From a checkpoint of a small transformer trained on Wikipedia.
Size: 26 layers, width 256, 16 heads of 32, MLP 1024 squared ReLU, vocabulary 2048, 27.3M parameters.
Architecture: RMSNorm before each block, rotary positions, no biases in attention or MLP, tied embeddings, paired heads.
Training: a variant of Adam for these matrices, 7448 steps.
Each number is 128 + 32 x the weight over its row's rms, rounded and kept within 0 to 255. Layers, rows and columns count from 0. Numbers have three digits each. The size before them is the row's rms in percent of the matrix's.

# o: layer 16 attention output (transposed), 512x256, rms 0.0529, rows 92-95, columns 0-255
# v: layer 16 attention value, 512x256, rms 0.0426, rows 93-95, columns 0-255
# q: layer 16 attention query, 512x256, rms 0.0428, rows 96-97, columns 0-255
# k: layer 16 attention key, 512x256, rms 0.0427, rows 96-97, columns 0-255
o92 069:084116107158141088133137178181116141158126156144128099108128158183166157137095114099162067143087144163152176180152090138112186160169157125131118115117141060110131107152168066165187196168120136136124105145116165099122099179123138112188117109131185125155161105099178127106073138125098179190065102160126105157131053109071135127128109158094160105098164062102069126144148114144142082099166118120185064131143078086141127138143129141139161119133159111170185172165159121125125073071165147130114084114155144127151138149043104085097153139203121132078116133127103099104147143145131168128098122100139137170096181124145088112178120078157080098098154128124149148147183067138096137128167100158131030184176090133160157099146089112171144130100116109112104092113089108122159120097132112
v93 096:156161155085093125119096190126151133204156121134127165229161182134115115142170157096118110160108198113166110190157117153065151180123158119155136142121115101155131122093101128123086110098074126139101156083130113136137151156112144167109137083077067189169133081150101108119168144169192165105085112115063077149160124106087136110127126121198108133118137081164151116132137142111114172111125081148212175113098167150140047130126160065086138156145098133097131170191123131110129169115164088111088190077101159116122136054102161106126118128115058133107181172131114113147121117161113185087140102140102211140115128135135038121087141139140093139111132183156124093144115139100185113115124183162141145137125133158142125146175145084137101141167098111104189131110149143139165116156132120
o93 060:135177114167155119044099121137116117077217105171152122126192133103148051099128115097097129094174110173148142104114079091100178138148104147131127164175139164090095117084096120101125103069129167104108153122108115184112115123145101122135052148121085077120077184133102149101066089157163143118196098140100185129114151131175135160133113132122121127175113122122123105145130117142151089167092098039175099135179154124130125182158146156124125125120165110141092085105150081162127131124080128121071114216126153138150164118104134143117216119083069152158137134079108169150140077155096109137064144072158102150165124131109157132097144133125152112056116152105070068130124171145134119173105133157128157115133157104129135090121169194138155089092175119124088101143141171166102172139081087
v94 102:074130104149193095133076105121166143119137055152117105078138108138106171158104104117142089203147107107105123109128157113089124127153103128121147105092158127130133101121129103110162124178148125109150092189118101120125128029100103062069144142119140125082147144137123090150091114094125090103187155099110194146124102209182101110163156099119160109067063187126050119128176112118135075148077095137105095136164104075042118151188172140110075068130168109193127147100114133158178127158140180121124135152118117091125134146096142122146192103127157127133120060132117108117111119140155083147144163124181081105156146112098189119133104091165148140136124119133189139140125131144131116109130154137134121115075180126086143125063121163074163141139130097037062123166138105130091118065133103
o94 065:139150156147137130149163149115101078133015155113140121167151103183082203099136125160111122146123126127131144123103116099124124132081181136092098135143127112120179115187150138119113091155118138119115161133159125117112118143110150127112182122178106126113169101135090090169097150115134099138122116092127091084097069123139134173079101056103149142103127167134157108095110182133130161112114169216137118157102108171132103089149138165158196107088153155158117133157094167094083092109182175163158153138137133118088124070095110111139085158121186152096143169088199068143111170122166051125135131143155168131100200089065112105141106148105059108164129139147140158130070134090182173119076133068112093100106150122120143113153068089151154176177134145121153175109135098021095117114167153
v95 095:094132141105092134143119092100150141105088118115150146178186123142146111208163150160176120090134131142080121125085153100108166152163129166128114159153116130155122093154130105114126152160081125127139129169141115163100172188125131114155110106172145077131096120131136116097097134164119115131098181103094176118098094098103201152105121135060113139105133074097154142124106082135088102150140090111054180123111183125193145149088133134123122131134080140119121135154160123153130135096153089078076133074125134130126192112143102108139128125112145216131140133126065099090157106151119161077134120106025190063118106147149000070121139137097076167156107191169196125138103104105117110123106111133145156109149153174130104095096089090081160213169065116144204130136131137101128121120137107
o95 062:096135065098133164137137161134160060137171097192095132080069085121158144158147072114081100150110099103157120135166135182121120113128074130164080105092100116164084136112085120143139105076100140159108129140128154145166157145152137106132093126091115139196136181132122151074118135160191137086198127131092105111113117079061102100156158110112150078216086083089122198149181105150112181153097132122066135122139118036126106139125142140172115111155166084097166154142169103160138098129042096129113111143175117120104134133124078186094122072127123156093138104117058159144113139199134131155080106062170122198119127149110143142143157112123184147094103102117053154121156154169170103152092116158129159122130149105128151096116148104169120078156084122144180135144117150116151088101130143
q96 125:103161084075144137124134110112103153142178090072109098176153082083103122138101166090131148121175125157152116150164155157191110121142145172139124169135059152108153108095091104178135162125153113128142121150105080089162095123135125156155112149119147152163100128084110114164114133164156052128138099145154114172108108097131151171113159112127093123094137115152064145132169147119058145138135161084172089123145144120163102130179097156164080194129122130116114134179199128166088079122118136104143167137163115198133165141094098144140181045175120125116101160176146147126078144154130158136125039120159078135106136099171101189165147093105131153115222128157142137166193137119083124129078117139105105167159076106094098218181117148127105044153126168095162084091127130091142130089093104
k96 119:137097143150088154135073141113143154137128091124191169080120136169150021112161119148144117129192137122102135154144157155143092130139142108127149139176123151140185139113133123109136196124205161120143110116059160096092146125111126105115132108109140132152120134112154119077138054158138101133116113151092147154131065155166142109104161135133110118121136146112122118141084123120139175148079153091118139076178170108151133138112161133184157125139026099191092185137113238119126150063101117119137214104085102132069121117152056122122144117186063177096083130121069125126122127142138134161112088118138106106099054111124141095144128150145141142108149141107143087149143079126112077082088064135180092136142151108153112225150134097161051152095098093129107156123100140105075153123104106
q97 110:121104158128126114153120112097141101122130120147175144101139100142120105143140117191112071149074146152137129111075122103066111155114165102072123140172133130105125146200195146058155093168149122144091144167167150131130141128146101123119138089130131117111161123164154138092158127079133189166112157150126175108108112218118071106139074145083165119123161154110162135125095097132205149111108152167090142091125075132121140127088130105054129051133169157143135165061060143144150185135140140151144104128123143094127130125145132129132160133112110128193156108070120106123186119123147158160157162134110180133120121141062158091105173210168132140130076157078148115132137118143126079167149107128127135055088202118124175050086116099071112205108099090166093153151141150225158147108144149
k97 100:147153143140132113113155136112134142161152102104100128152117159111142188109152112105139143073060085102135136111071096145063129163102118187156129111069177155156075135139115155098067057137082122085130131132190122135131140079132148127157137150135074082059111116149093127129176144136076133138119149106114100102105136113105156139140140132120135120132138085136119138056126098100162156129172139150138152153026072143100132106113104082142145117146164159097147090086112033113161158194135123150125118111149136086150076107135144134107123152047134091086098115133143128115194076111112144107097231099099134137161218173135134144137124136143090112097136103155112107087094136120139200153175182131146161081172140156128115065121142192139171134152120150130153150139168122127189107187184200